{"n_layer": 14, "n_head": 4, "n_kv_head": 4, "d_mlp": 448, "norm": "layernorm", "positions": "learned", "attn_scale": 0.177, "tie_embeddings": true, "init_std_o": 0.0, "init_std_up": 0.0575, "init_std_down": 0.0, "lr": 0.00457, "weight_decay": 0.054, "seq_len": 256}
Each number is 128 + 32 x the weight over the matrix's rms, rounded and kept within 0 to 255. Layers, rows and columns count from 0.

# layer 11 MLP down (transposed), 448x128, rms 0.189, rows 70-96, columns 0-127
[[ 85  99  90  75 108  81 167  92 135 143 142 122 149 134 157 143  93 172  70 149 157 120  40 185 165 145 107 113  82 112 129 124 117 183  98 158  90 111 123 138 124 130 138 113 116  78 142  98 152 127  82 111 104  90 139 159 142 142 133 128  88  96 129 103  99 170 114  98 147 170 158 136 131 124  89 148 148 177  85 142 157 109 129 113 146 111 118 121 139  88  88  95  96 116 120 102 140 163  71 101  79 121 192 131 159 107  91 148 126 104 153 100 103 117 119 117  73 119 100 126 137 138 145 167 116  68  98 135]
 [ 96 111 103 144  75 106 110 159 180  89 104 120 207 116 141 148  97 129 136 154  91 136 112 169 101 202 102 176 150 156 124 138 151 194 170 142 112  83 210 117 121 144  96 119 151  69 135 135 133 151 160 170 124  99 180  45 109 106 147 111 109 144 116 157 162 109 147 151 158 113 133 120  98 124 182 117 100 110  98 158 112 103 105 172 179  76 208 106 132 173 147 142 102 119 130 154  79  83 121 157 139 147 163 139 144 114 133  90  94  85  89 109 123  77 113 147 188 178 107 143 151 127 160 126 139  96  91 107]
 [ 81 126 100 137 106 117 128  90 110 140 104 141 110 145 105 127 145 117  91 164 207 148 189  59 163 115 129 125 185 124 144 117 140 167 123 127 120  30 172 160 156 111  83  84 100 128 101  87 136 102  78  79 105 114 114 170 123  50 146  88  91 130 180 138  90 134 136 160 101 212 160 108 100 137 129 116 133 175  92 123 137 110 124 103 177 149 147 108 155 122 127 108 124 165 147 165 123 113 113 118 145  84 119 143  77 133  34 154 100 147 102 106  70 131 176 148 123  98 187 117 167 137 121 101  86 128 177 140]
 [ 83 118  87  94  74 105 132  39 131 134 139 140 128 126  63 144  65  94 148 111 103 150 132 145 114  92 146 102 151  90 141 103 177 136 143 130  87  72 140 104  99 128 114 122 164 166 143  71 131 144 152 107  84 144 110 121 149 116 127 157 125 106 182 152  88 191 136 155 152 109  94 165 111 125 138 121  90 109  45  72 116 156 102  59 105 117 168 148 139  78 138  73 162 120 192  57 121 125 110 164 137 190 146 182 122 152 103 142  26  58 111 198 114 105 190 127  86 158 104 118  91 130 175 159 125  81 119 144]
 [119 155  99 145  84  90 154  76  85 140 125 135 121 141 133 126 129 143 158 123 119  78 119 125 169 156 141 150  76 121 137 148 108 170 126 154  90 104 101 127  84 168 136 109 147 125 107  95 179 114 144 156 198 138 151  74  99 137 123 148 101 136 144 105  99 130 150 124 128 115 103 137 126 143 137 160 143 105  73 122  70 134 163 132 118 171 144 128 105 102 163 123 157  92 152 132 123 146 137 166 151 147 130 141 157 136 140 140  89 148 122  90 116 162 122 132 193 135 169 162 151 123 136  88 129 131 150 100]
 [126 162 113 133 151 125 161 167  82 140 129 160  91 153  79 104 158 190 124 152  83  96 117 153  70 133 222 134 137 130 207  83 145 166 167 130 143 175 132 109 145 117  89  98 130 107 170 156 134 128 125 100 106 155 120  91 139 120 134 145 112 116 106 135  95 145 121  80 154 119 127 149 101 157 139 141 108 151 122 117 215 107 153  89 134 136  83 135 129 131 143 162 195 115 145 173 115 130  95 135  88 117 135 160 139 119 126  96 153 114 141 105 123 122 119  82  97 132 123 125 176 175 120 154  92 114 159 154]
 [115 119 147  78 111 196 120 139 178 103 111 111 122 124 153 180 199 179  77 129 148  73 112 187 134 139 148 126 130 166  93 114 143 132 114 144 160 100  79 107 109 152 123 164 127 137 125 116 129 126 120 147 146 142 162 176 142  76 102 147  91 163 102  72 136 142 183 145 172 119 130 146 164 104  98 176 141 199 124 100 171 162 100 162 129 189 130 139 127 123 142 142 123 167 137 159 218 207 136 172 182 202 116 114  87  82 121 142 122 171 119 125 103 113 156 107  77 158 168 182 154 177  94 128 194 163  69 163]
 [ 99 112 119  93  77 204  98 167 156 115 183 167  95 157 164 133 102 122 129 170 140 160 108 136 154 105 181 138 119 128 186 126 145 119 170  58  86 123 142 115 123 187 109 149  55 128 135 141 161 168 178 116 174 146 130 177 167 129  34 110 146  60  72 119  96 118 145  76 189 187 131 119 129  94 129  97 133 133  97 134 110 162 180 161 119 132 139 167 115 184 137 133 155 153 100 137  99 150 140 139 172 130 149 128 118 123 170 145 126 138 123 114 103 102 198 112  94 160 122 169 156 146 123 174 149 122 127 115]
 [136 171 139 145  85 162  46 175  81 144  81 168 197  92 210 133  84 157 139 115 136 158 152 161  91 172 117 153 110 156 127  86  42  95 166 104 141 117  82 164 112 133 136 161 173  79  96 124 141 183 132 124  80 186 170  83 125  93  67 167  88  95  51 176 169  93  57 172 170  88 123 103 133 132 106  61 141 189 114 138  85 168 116 151 107 111 196 105  87 139 140 131 108  64 175 180 106 149 191 138 125 132 115  76  74  80 160 107 100 117 135 113  86 116 118 145 195 143 114 178  53 128 188 113 183  98  91  98]
 [142 137 122  99  57 112 135  93 191 124 102 110 128 143  89 154 129  97 129 118 137 155 143 129 108  85 106  90  99  79  58 108  77  80  77 142 127 116 149 114 124 136 157 105 124 146 138  61 151 181 107  50 121  51 140 109 156 180 155 116 131 109 133 112 111  92 137 117 162  77 136 100 105 168 105 126 139 101 129 106 120 153 127 110 101  81 118  92 156 175 107 101  80 156 128 140 139 131 122 134 171  71 203 136 113 124 182 132  96 154 132 147 150 150 134 120 103 136  83 154 137 161 135  79 111 138 130 121]
 [118 114 112 139 145  80 141  85  70 105 119 135  89 166 134  88 167 144  87  69 124 130 133 160 138  94 124 112 151  83 139 110 136  81 169 171  75  80 123 140  98 118  78 132 174 109 153  68 112  95 157  40 211 160 157  94 140 178 146 122 161 120  96 131 121 134 117 160 120 143  81 126  48 123 146 129 162 205 109 137 151 116 142 197 185 178 137 160  97  66 154 143 103 136  85 145 150 148 162 145 146 117  30 189 141  88 124 147 144 176 168 113  74 175  62 165 121  98 159 141 134  74 175 121 183 210  88 134]
 [ 80 104 149 147 206 159 160 158 161 101  93 119 145 116 108  57 106 153 161 191 129 189  87 105 187 147 139 104 126 110 140 161 147 131  80 126  94 161  91 143 114 147 134 157 153 131 143 136 110 157 129 131  59  87  81 160 164 148  74 109 109  77  95 146 165  88 103 129 177 147 213  69  79 139 116 116 156  88 137 118 178  79  73 128 105 148 147  53 122 167 125  64 140 107 185 151 136 113 130 176 130 107  92  71 199 159 111 140 180 152 214  86 135 116 112 159 146 143 145 149 126 181 169 122 106 157 165 119]
 [188 113  86 117  85 120 132 112 114 117 115 156 167 119 118 170 139 164 156 123  96  87  61 116 123 162 101 132 130 137 122 107 160 178 175  67 138  85 203  50 137 100 149 103 139  89  87 222 104 171 138 105 119 126 134 131 113 164 128 114 116 192 104  44 149 150 127 103 103 159 102 140 129 116  88 136 149 140 159 136 147 119 126 150 135  89 145  98 144 136 139 204 142 184 134  80  81 160  86 157 165 100 112 143 130 140  76 132 140 125 141 117 160 143 131 129 125 173 175 118 131 109 129 112  82 140 181 117]
 [121 153 117 127 100 102 151  96 112 150  57 151 144 142 141 135 120 137 122 123 129 114  46 118 190 164 137 118 107 116 129 124 153 179 100 184 148 110 163 108 178 140 161  62  88 127 177 138 111 181 100 132  95 109  93 143 156 104 170 102 121 120 159 108 138 122  94 128  63 102  80  78 125 110  75 120  81  95 138 173 165 103 113 127  75  93 147 120 104 147 121 184 142 162  82 124 115 132 148  69 119 152 122 119 107 132 163 172 172 153  76 144 159 158 129 128  79 145 121  53 128 131  92 151 123 112 140 121]
 [125 129 119  94 137 142  85 124 133  85 191 171 146 141 128 132 134 142 169 111 139  93 155 119 158  55 116  79  89 124  45 142 125 123  99 108 125 160 177  91 169 146 163 184 114 131 148  99 113 116 179 147 119 113 148 143 144 129 144 137 180 145 106  79 143  83 149 148 193 136 103 141  87 185 126 117  83 161 117 139 197 133  95 160 158 118  90 132  94 148  89 168 109  98 139 100  94 148 166 155 140 114 159 107 134  94  60 100  87 108 175 127 113 144 142 111  98 101 163 120  77 141 140 103 144  98 112 110]
 [158 145 154 169 159 133 138 151 161 126 133 155 167 108 139 105  77 136 111 113 137  96 165 137  92 141 116 160 166  62 139 130 148 196  70 184 112 123 118 149 148   0 138  88  94 125 148  80  83  98 111 123 116 176 174 140 139  97 153 122  64 126 152 163 140  83 122 107 142 124  90  95 124 136 110 154 148 126 180 144 111 124 149 179 119 138 158  71 112 114 102  96  83 121 164 120  78 153  81 139 126 106 180 143 151  96 147 113 112 156 139 117 118 139  97 105 141 136 118  84  89 117 136  77 134 116 116  94]
 [131 135 109 123 157 144 154  87 125 126 145 148 134 139 126 107 154 161 139 162 152 125 165 189  96 159  58 123 166 150 161 121 112 158 106 144 134 173 134  92 108  97 149 106 140 139 148 141 130 145 109 132 113 155 103  88 142 113 130  89 109  83 108 161 125  65 148 131 147 103 149 134 159 146 106 138 162 157  84 160 111 132  77 138 118 109 134 164 188 127 116 139  92 157  62 143 120 145 125 118 130 138 127  98 142 132 186 106 130 113 133 131 121  81 123 132 105 116  63 158 131  92 100 121 128  88  83 162]
 [119 112 127 117 114 155 155 128 115 114 141  84 123 189 193 127 118 144 139  96 183 112 105  82  98 136 114 148  67 165 125 190 177 126 142 151 148 164  72 126 100 140 173 110 141 146 118  67 136 110 101 163 120 160 101 184 199 163  87 131 180 152 147 118  97  63 172 183 102 130 147 122 128 143  79 123 163  84 152 114 139 107 186 117 118 133 131 137 149 121 125 117 187 101  92 105 159 131 150 141 173 142 127  77 168 170 141 157 118 120  76  95 163 118 121 106 124 159 100  92  98  49 106 135 107 115 137  78]
 [164  87 150  82 176 125 102 115 139 188 128 136 145 131 136 140 110 152 164 145 149 185  62 108  64 208 108 135 120 132 124  61 175  95  95 124 111 118 139 114 122 129 139 176 133 100 139 146 129 107 158 146 101 174 110 155 118 166 139  98 125 128  67 128 118 157 108  91 101  93  79  99 103 121 130 137 170 101 186 169  62 156  81 165 131 103 162 163 158 146 149 170 115 168 201 101 164  48 111 120 163 160  96  79 181 109 190 173 108 123  77 146 120 152 176 135  98 125 173 123  47 122  84 154 168 124  54  91]
 [168 110 144 122  65 113 123 175 111 129 116 124 150  98 130  89 127  85 161 172 150 131 152 150 114 162 162 112 151 146 152 133 109 120 118 118 156 117  85 126 143  80 115 137  80 140  65 119 190 124 143 151 179 104 121 150 112 170 166 174 139 109 135 105 114  95  53 161 128  76 121 136 110 110 155 152 128 134 181 117  76  51 129 155  87 110  90 149 143 131 137 114  90 135  96 164 151 205 132  78 135 193 142 146 181  78 122 150 109 124 118 110 147 167  24 147 126  80 145 131 137 213 110 169 146  89 152  61]
 [157 170 175  96  97 159 122 106  95 137 136 123 155 154 125 119 152 124 142 121 120  95 166 115 165 129 118 137  83 114 145 131 132  99 157 124  84 159 105 159 126  75 126  64 130  94 115 109 136 127 140 127 123 125 121 141 130 143 139 125 101 137  79 151 102 109 149 137 152 103 141 132  81 140 138 121 120 116  95  96 148 130  56 126 139 149 151  98 111 166  72 122 199 118 145 127 140 158  97 159 142 152 203 213 139 163  97  92 131 117 132 119 165 168 155 103 117 164 118 148 118 141 104  98 162  96  99 139]
 [131 105 142 115 122  82 151 112 152 143 111 139 161 175 143 153 132 130 147 104 168 108  95  86 181  73  92 144 103  80 153 145 185 122 122 136 130 134  46 120  96 179 108 109 128 125 154 157 123  98 144 162 165 140  88  80 183 149 116 140 128 164 140  81  92 107 136 140 156 126 136 138 128  83  60 107 189 129 137 110 117 159 153 152 118 159 151 141 165 113  98  80 112 102 129  92 104  98 160 148 145 100  87 168 107 145 145 116 110 147 122 135 198 204 145 157 168  62 127 177 132 129 106 137  95 118 164  61]
 [ 96 158 131 163 126 172 139  91  94  80 123 148 159 116 167 121 126 117 152 130  57 134 115  95 112 123 142 126 102 128 163 151 124 114 112  99 107  98 112 114 145 107 103 178  92 139 119 133 103 134  86 119 144 106 108 106 127 133 123  84  83  87 114 141 165  90 134 113 107 174 104 183 172  94 103 114 106  94 101 131 151 123 136 124 133 127  92 131 107 149 126 155 161 141 148 170 138 158 113  99 115 119 178 150 127 125 128 123 142  74 137 171  35 109  90 111 104 159 168  90 151 116 139 142 136  93 151 157]
 [145  81 147 138 106 230  72 169 179 165 143 125 146  94 112 138 131 119  90  97   3  91 136 142 148 107  78 119  60  95 120 167 130 164  82 137 107 133  96 166 119 122 138  95 111 157 162  81 132  82 194 157 113  83 117 137 136 104 124 156 131 142 146 123 111 122 146 144 158 131 167 166 111 157 105 102  81 159  95 136  54  70 156 171 158 120 184 160 130 165  82 136 125  75 139 165 176 111 108 158  65 114 129  98 103 110 154 131 120 146 205 114 128 145 112 126 157 101 115 172 163 160 122 152 152 152  95 111]
 [142 100 115 122 162 179 136  98 157 116 117 116 183 141 132 122 164 121 138 132 201 122 133 101 162 113  80 144 124 116 163  68 104 117 159 126 140 176 140 121  90 130 100 171  83 124 107 138 142 157 127 152  77 109 130 118 182  51 128 172 196 141  73 166 126 136 142 139 161 137 146 111 175 174 138 112 133  75 131 156  91 127 127 146 142 135 125  74 100 156 102  87  97 114 106 109 103 155  61 155 166 162 158 136 153 183  96  82 178 148  99  90  90 126 186  93 160 188 127  80  66  91 170  69 155 114  96 157]
 [108  80 123 178 136  82  89 162 174 203 135 130 122 136 136 152 163  91  43  91 104 148  73 141  37 114 133  87 140 101 127 174 175 107 103  83 130  92  91 108 146 166 142 143 105  99 122 166  85 128  87 159 164 164  74 189 182 151  96 132 147 146 143 140 162 160 148 107 174  85 124 180 145  77 110 140  70 155 135  89  49 115 196 108 148 119 111  89 177 131 138 124  95 120 152 104 149 124 158 165 127 100 135 133 197  91  64 130 171  51 102 140  96 124 168 121 141  86 174 141 132 166 118 118  75 144 149 101]
 [128 100 153 106 127  86 138 156 135 142 138 124  76  51  90 110 129  93 157 125 146  81  97 107 142  99  93 100 127 139 110  86  92 147 168 174 131 158 148  52 116 111 120 136 152 178 124 102 152 149  89 113 152 124 149 127 121 120 132 140  98  73 111 152 148 175 127 150 121  54 148 109 100 116 114 132 154 117 143 158 155 112  91 147 116 151  99 152 182  77  85 132 142 129 131 178 146 122 150 119  98 164 118 143 152 180 103 237 102  63 135 139 116 155 151 152 138 131 131 152 140 117  91  88 124  89 137 137]]
# layer 11 MLP up, 448x128, rms 0.167, rows 71-97, columns 0-127
[[ 78  86 125 127 115 128 107 151 121 134 133 100  95 102 116  79 112 116 210 125 142  96 131 127 134 100 147  70 123 124  95 156 135 100  89  53 104 131 145  72  96  98 169 103 140 125 178 124 112 131 111 126 130 151 119  41 184  86 127  76  96  64 150 123  66 146  82 199 108 152 148 119 135 176 159 166 112 148 137 187 126 138 104 102  82 108 137  80 132 126  57 136 149 145 125 120 150 162 113 170  88 102 133  80  77 181 157  94 105 172 124 155 140 143  87 183  93 121 185 156  92 132 147  90 100 115 156 128]
 [116 160 178 117 166 146 146 176 119 155 155 169  96 146 224 100  77 146 116  95 113 163 132 135 103 170  89 146  87 107 125 123 104 123 183  67  88 144 150  90 136 118 145 122 164 140 183 142 108  79 154 123 101 140 145  79 173 167 121 170 132 111 109 122 213 154 126  90 149 111  58 135  88 155  59  87 137 168 159 104 107 121 141 172  74 109 143 165  71  72 125 130  98 122 177 131 137 189  98  97 138 162 195 117 138 126 121 156 135 159 125 154 100 129 105 195 154 134 125  99 127  65  99 113 111 121 133 131]
 [137 118 118  86 151 133 164  87 205 143 118 103 160 121 124 184 129 100  69 115  98 117 168 156 138 120 118 127 167  74  98  56  89  54 136 141 169 124 204 138 151 111 106 128 133  66  65 143 130 169 151 207  93 117  63 106 129  58  95 132 150  88 173  79 125 136 116  62  94 121 128 161 160 150 134 173 102  93 153 147 119 148 145 122 126  62  95 150 103 105 146 130 132  99  75  38 112 112  99 152 123 147 140 156  70 112 121  83 110 127 183 145 157 127 173 140  76 143 152 140 135  89 107 175 115 144 111 149]
 [110  94  49 136 112 194  67 164 120  93 122 150  70  86 101  86 134 121 139  83 160 169  97 114 148 120 152 111 125 119 151 129 117 103  79 134  71 146 157  89 146  62 102 138 154 127  88 124 134 119 146 117 121 109 117 123 142 112  77 164 115 159 159 186 161 163 153  97 122 159 101 109  89 134 110 125 144 105 133 182 121 156 114 126 120  71 126  98 107 122 119 115 128 118 134 154 160 114 137 105 108 131 149 106 173 151 123 196 147  83 120  85 154 123 153 106 132  82  72 159 142 146 135  98 168  58 147 168]
 [158 142 187 142 112 161  78 155 156 157 122 127 154  93 143  88  84  91  96 154 165 106 123 139 162 169  98 119  97 105 125  86 112  72 116 144 156 131 161 124  94 145  83 174 144 154 105  64 129 133 165 144 127 144 164 108 175 110 174 100 130 164 168  46 200 139 150 133 117 120 125 115 141 169 124 131  93 124 162 171 138 134 139 107 108 154 147  68 152 142 152 142 134 129 166 143 112 121 148 141 108  97 178 154 120 134 137 182  98 133 130 122 100 165 121 181 138 123 118 151 102 148  80 116 153 175 138 104]
 [ 93  75 154 108 102 151 158 144 218 144  84 132 139 143 131 149 157 161 159 134 135 120 100  98 137 128 150  90 194  58 103 139 102  87 105 106  89  57 148 191 116 110 131 110 206  95 177 138  91 104 118 194 170 153  73 175 169 153  98 119  60 109 140 151 123 162 111 134 152  91 115 115 166 162 184 168  66 155 139  84 124 104  79 129  77 151 158 153 116 120 143 125 127 193 175 120 220 168 131 164 106 182 168  94  68 117 131 172 142 127 104 165 133 127  75 146  99 146  94 152 169 123 101 145 154 100 155 120]
 [154 127 118 116 174 154 101 151 119  92  83 138 133 152  92 142 131  68 117  89 202 163 113 101 146 130 113 112  76 142 181  95 142 140 130 157 142 111 110  74 141 135 223  86 106 144 153  85  93 133 128 131 107 124 111 122 143 156  99  64 189 129 144 147 146  85 100 125  93 182  94 121 115 163  83 177 103 116 102 136  84 153 103 115 111 130 155  96 140 142 106 134 151 225 118 225 123  96 135 129 141  95 124 143 111 178 162 107 112 168 151 210 100 134  80 138 168 140 141 119  93  50  51 117 117 116 116 126]
 [115 104 148 166 138 146 113  92  91 236 152 177 139 134 124 184 153 130 103 112 117 135 149 126 143  92 170 119  37  74 115 139 188  85 171 144 197  48 142 132 124 100 107  71  98 159 105 134  94 107 133  52 139  91 127 138 103  94  76 141  99  79 104 119 188 120 105  98 156  64 164 121 119 110 117 107 139 112 130  78  67  87 105 123 121 120 166 144  74 163 125  93 214 110 166  99 153 151 132 103 143 162 114 106 117 168 132 139 152 161 150 116 113 143 156  73 172  61 135  58 122 121 150  74 115 104  64 135]
 [117 103 108 197 140 171 136 185 109 127  99 152 117 179 167  95 111 105 174 184 157 101 114  95  83 172 145 160 121 131 146 107 120 169 150 103 123 155 185 139  83 169  93 138 167  99 107 151 161 150 167 152 143 150 126 146 102 137 110 107 129 143 108 180 161 111 129 109  60 195  94 100 126 156 159 130 145 124 150 106 137 150 126 156 146  89 128 107  88  77 131 129 149 162 122 125 168 150 159 132  98 111 217 101 117 158 121 162 186 125 117 122 144  74 151 105 115  98 176 172  95 115  89 169 120 123 166 169]
 [ 56 154 141 162 118 217 165 193 166 157  98 136 113 114 115 142 202 147 126 109 191 103 147 111 144 119 174 144 147 117 190 119 104 100  88 121 181 130 193  86  79 132  95 174  99  81 120 132 107 136 126 208 164 123 126 110 108 135 154 140  63  84 154 120 138 172 166  69  98 160 137 144  66 127 140  76 214 100 147  70 148 119  76 116 141 143  78 143 117 162 139 146 147 102 175  82 182 129 108 128  91 168 144 128 107 197 104  94 101 113 105 104 105  96 162 151  84 136  77 148 149 118 104 105 150  99 133 118]
 [ 91 110 160 144 159  97 139 122 162 133 128 171 130 101 130 105  64  57 149 121 119 102 113 175 171  99 140 126 176 103 115 118 172 189 119 123 107 109 161  93 125 128 154 152 170 109 168 100 209 127 115  89  68 133 134  82 129  90 129 125 103  78 102  73 143  99 165 126 181 129  68 123 101 151 134  97 164  96 154 132  99 109 109 171  91 171 141  92 113 129 107 104 170 144 132 166 127  75 135 110 159 125 164 126 111 200 183 124 171  99  50 152 129 123 135 164 131 112 161 114 119 117  92 185  94  91  82  65]
 [111 173  65  63 123 158 111 116 201 156 153 167 127  94 122 126 163 121 141 145 105 151 133 159 166 164 163 154 118 101 138  40 136  62 142  85 145  92 149 117 116 106 116  97  80  91 143 129 113 106 141 127 105 192  94 116 104  99 115 105  97 107  84 158 114 148 109  63 153  83  99  80  49  98  68 165  95 146 123 116  92 182 143 163 116 139 142 119 182 109 138 102  86 166 126  88 141  93 113 160 212 124 126 106  90  88  75 118 147 139 133  83 128 133 143 137 114 107 152  95 178 136 114 119 133 116  90 132]
 [180 170 130 156  92  87 121  78 101 105 125  74 173 106 157  88 110 137 175  93 161 131 147 127 118 122  91 112 104 166 162 148 122 168 163 112  89 105  95 111 161  81 164 154 128  96 146 116 104 171 128 137 100 108 143  38 149 133  76 132 102  71  97 181  95 195  87 181 203 147 174 127 124  93  81 190  75 153 115 121  61  86 136 143 149 117 114 124 118 110  96  61 150 126 115 112  77 164 136 107 158 122 177 102  56  90 134 148 146 196 147 148 107 122 121 152  98 145 149  95  73 143 124  87 148  61 151  69]
 [175 113  68 119 112  98 128 130 151 151 110  63 126 111 177 110  94 113  55 150 136  90  95  91 121 105  82 112 112  93 169 103 128 148 115 124  81 151 152 115 133 118  76 158 110 128  92  98  82 101 114 164  82 159 121 167 135 154  46  90 127 138 109 135 102 137 153 101 118 143  70 114 133 114 148 110 102  60 169  96 165 131 141 131  85 176  66 121 151 129 144 162 143 134 110  95 174 103 129 107 171 141 148 167 109 146 112 113  94 144  57 101  98 171 112 154 126  92  63 130 143 155  59  92 139 176 112  81]
 [ 76  98  90  88  60  94  95  93 151 131 143 126 145 110 169 108 118 116 129  80 130 114 133 115 124 120 151 149 133 179 144  97 108  85 137  31 102 147 156  75 109 114  74 156 118 123 143 128 176 129 115 116  82 135 112 133 130 144 121 137 154 163 136 113  63 147 132  67 152 155 147 119 159 166 122  90 109 139 153  83 155 175 130 128  78  58 183 120 120  87 117  84 153  97  79 107  98 111 161 150 120  94  69 160  93 119 114 124 108 122 134 109  83 121 136 136 122  92 140 138  73 105 118 117 133  65 163 132]
 [103  81 147 102 122 137  91  80  92 133  91 148 127  75 149 131 161 160 141 159  90 128 124 152 110 183 129 154 161 144 141 147 123 129 140  59 118 116 126 143 131 101  88 110 136 160 112 124 143 145  93 127 141 155 100 122 136 116 121 109 168 127 147 129 139 131 171 146  91  72 198 152 120 181 103 115 133 116 179  77 118 120  96 131 126 160 151 125 132 180 145 152 136 120 115 161 101 124 117 109 114 105 117 103 167 130 120 144  96 170 137 105  97 143 156 184 167 112 119 156  96 125 110 141  98 179 108 144]
 [ 85 104 145 133 143 140  91 129 179 118 124  83 108 119 117 210 141 135 122  73  78 110  66  80 110 133 121  87 145  97 166  99  99 149 140 128  68 143 121 171 122 143 155 102 136 110  91 135 140  78 220 131  99 104  68 117 152 133 132 140  89  61 156  97  99 201 137  94 102 106 134 103 110  44 120 129 141 122  67 121 125 163  98 155 137  89 123 123  76  72 113 100  93 155 108 178  81 132 141 134 124  89 119 135  75 138 150  71 126 125 119 118 160 133 157  95 139 142 135  88 186  88  72 168 124  99 143  88]
 [ 82  95 175 155 177 185 171 145 156 119 169 143 147  26 152 143 142 193 138 119 195 104 125 123  85 145 104 119 151  90 119 137 161  98 128 130 142 129 150  39 102  59  67 163  97  34  79 156 103 143 110 147 117  90 138 152  87 142 117 170  85 135 145 143 180 154 127 160 104 105 124 195 126  78 148 128 161 113 111 121 151  70 161 165  44 164 118 134  76 108 127  98 136 185 110  80 219 167  97 178  85 118 154 166 131 165 107 157 118 156  66  85  77 106 102 141 144 179  95 113 123 118 112 109 202 152  93 141]
 [157  56 154 132  88 155 116 159 129 147 162  80 178  63 140 130 156 158 109 131 194 110  76 100 179  69 137 161 146 127  67 151 131  80  96 155  91 105 112 140 147 172 153 116  91 112  87 172 170 155  96 109 162  94  85  65 133 153 120 169  95 126 142  69 121 120 121 108 148 114 159 101 162 166 105 102 144 104 137 155  63 131 131 121  83 155 168  79 146 114 161  83 111 129  36  77  91 133 154 118 170 164 121 141 125  91  93  80  98 144 175 156 113  54 108 145 111 133 110 130 145 126  91 132 144 121 107  84]
 [113  58 109 143 114 136 128 115 179 122  98 135  95  76 155 135 119  80 136 132 156 181 164 166 119 138 139 164 109 123 162 175 138 132 140  85 130 151 126 196 146 125 173 169 135  89 137 133 116  95 110 122 134 191  91 141 173 160  60 110 132 140 131 134 191 222 164  98 101 124 156  85 141 160  93 129 149 153 132 178 115  93 146 108 111 106 145 165 127  46 138  83 158  79  88  74 182  83 167 136 138 153 164 179  93 136 112 107 124 129 149 100  99 114 128 146 148 137 149 133 127 143 117  83  90 117 119 113]
 [ 74 100 122 101 130  89 123 138 129 168 132 165  77 129  68  98 126 117 122 147 127 115 105 163 121 131 181  83  91 124  51 133  80 168  73 156 161 119 130  66  87 121 128 131 105 116 137  97 188 156 101 132 144 153 141 145 136  82  94 148  94 153  95 150 166  97  97 120  90 126  30 110 146 148 126  81 127 121 129 129 104 121 138 138  70 109 123  99 139 148 127 106 143 130 159 179  91 161 101 129  63 137 155 147 149 117 155 148 105 104 166  46  89  96 145 137  87  83 109 148 104 160 119  78 140 113 134 137]
 [155 133 145 121 119 142 139 149 175 149 167 135 155 134  75 116 180  97 160  88 131 144 111 156 107 166 140 152 140 112 197 131 102 101 121 141  83 110 195  88 116 163 105 123 119 118 106 110 110 141 133 159 162 125 115 130 137 135 123  93 134 151 179 136 133 115 129 112 142 154  56 134  85 159 145  86 125 110 132 116  89 160 114 129 103  91 188  79 158  64 160 167 131 237 116 127 140 120 155  99  77 124 140  73  72  89 164 125  95 143 110  47 154  99 110 143  92 131 127 175 163 146 133 141 168 119 148 133]
 [142 103  96 147  74 136 210 118 143  92 105 202 108 131  66 150 118 128 110 140 176 104 132  31  98  81 100 105 179 127 162 100  90 155  87 135  39  60  81 151 135 133 120 125 130 124 127 137 141 137 138 147 148 175  95 113 156  96  63 130 122  99 139  70 156 118 128  93  99 114 101 163 125 114 128 148 129 128 161 154 139  96 161 127 119 186 124 167 101 183 124 112 165 127  97  76 118 114  81 166 112 205 130 119 140 156 160 125 125 159 133 160 161 127  72 112 103 123 152 156 112 113 114 105 176 173  86  87]
 [ 81 152 145  84  83  55 100 193  81 162 171 180 138 116 103 126 101 153 165 125 101 138 167 143 153 156 152  82 129 156 135 217 144  80 119 118 160 114 116 163 114  98 128  73  96 154 114 181 110 136  78 134 154 129  83 119 127 188  77 130  82 147 200 108 107 134 126  70 135 102 149  74  99  83 120 160 153 160 138 109 135 162 144  90 161 135 145 133 171 107 140 161 131 112 132 145 119  96 184 115 134 120 126 113  93  93 135 176  86 115 144 156 126 143  89 165 124  76 116 186 148 164  97 152 110 145 137 136]
 [109  94 120 154 120 138 221 113 183 129 170  79 159 117 124 150 196 153 124 151 140 150 157 118 123  79 115 106 189  87 174 119 127 108 101 122  94 125 156 109 104  82 115 169  86 173 107 121 142 136 121 102 136 142 120  90  96 102  93 104 158 112 158 161 114 123  79  60 162 153 141  87 134 109 117 126 112  99 160  78 170 136 128 162 174 149 158 122  98 226 136 149 115 137 129 114 105 137 123 110  58 151 126 159 170  51 147 169  70 160 132 142 132 104 132 105 155  85 158 111 124 105  72 120 153 112 133 131]
 [131 118 162  79 163 138 118 106  59 116 136 108 138 132 136  85 133 107 155 141  96 100 104  76 183 167 131  92 125 175 125 105  90  71 186 144  67 146 125 141 122 101  88 102 116 121 164 173 181 158  79 162 140 127 119 113 135 154  85 187 119 181 137 168  92 147 129  78 161  76 139  74  92 125 136 167 158 138 177 206  42  55 118 141 115 147  91  49 168 107  68  89 137 104 188 200 120 122 139 131  92 123 168  72 151 132 154 134 167 137 107 150 128 133  90 110 144 127 163 124 166 114 125 147 144  97 133 187]
 [ 92 128 115 143 151 107 137  84 139 146 143  98 152 162 138 158 157  80 144 157 107  15 115  81 131  99 168 117 135 139  87 114 120  58 116 103 148 148 134 119 128  80 111 117 202  77  98 124 132 104  75 175 120 135 127 138 162 161 137 150  85  55 130 102 114  96 191  93 134 100  80  89 151  97 139  99 156 131 163 120 191 104 109  84 126 142 159 177 111 156 143  63 132 129  93 146  88 107  79 115 109 148 170 148 100 112 113 166 163 134  84 171 127 130 143 152 153 106 137 105 145 108 111  88 103 170 166  75]]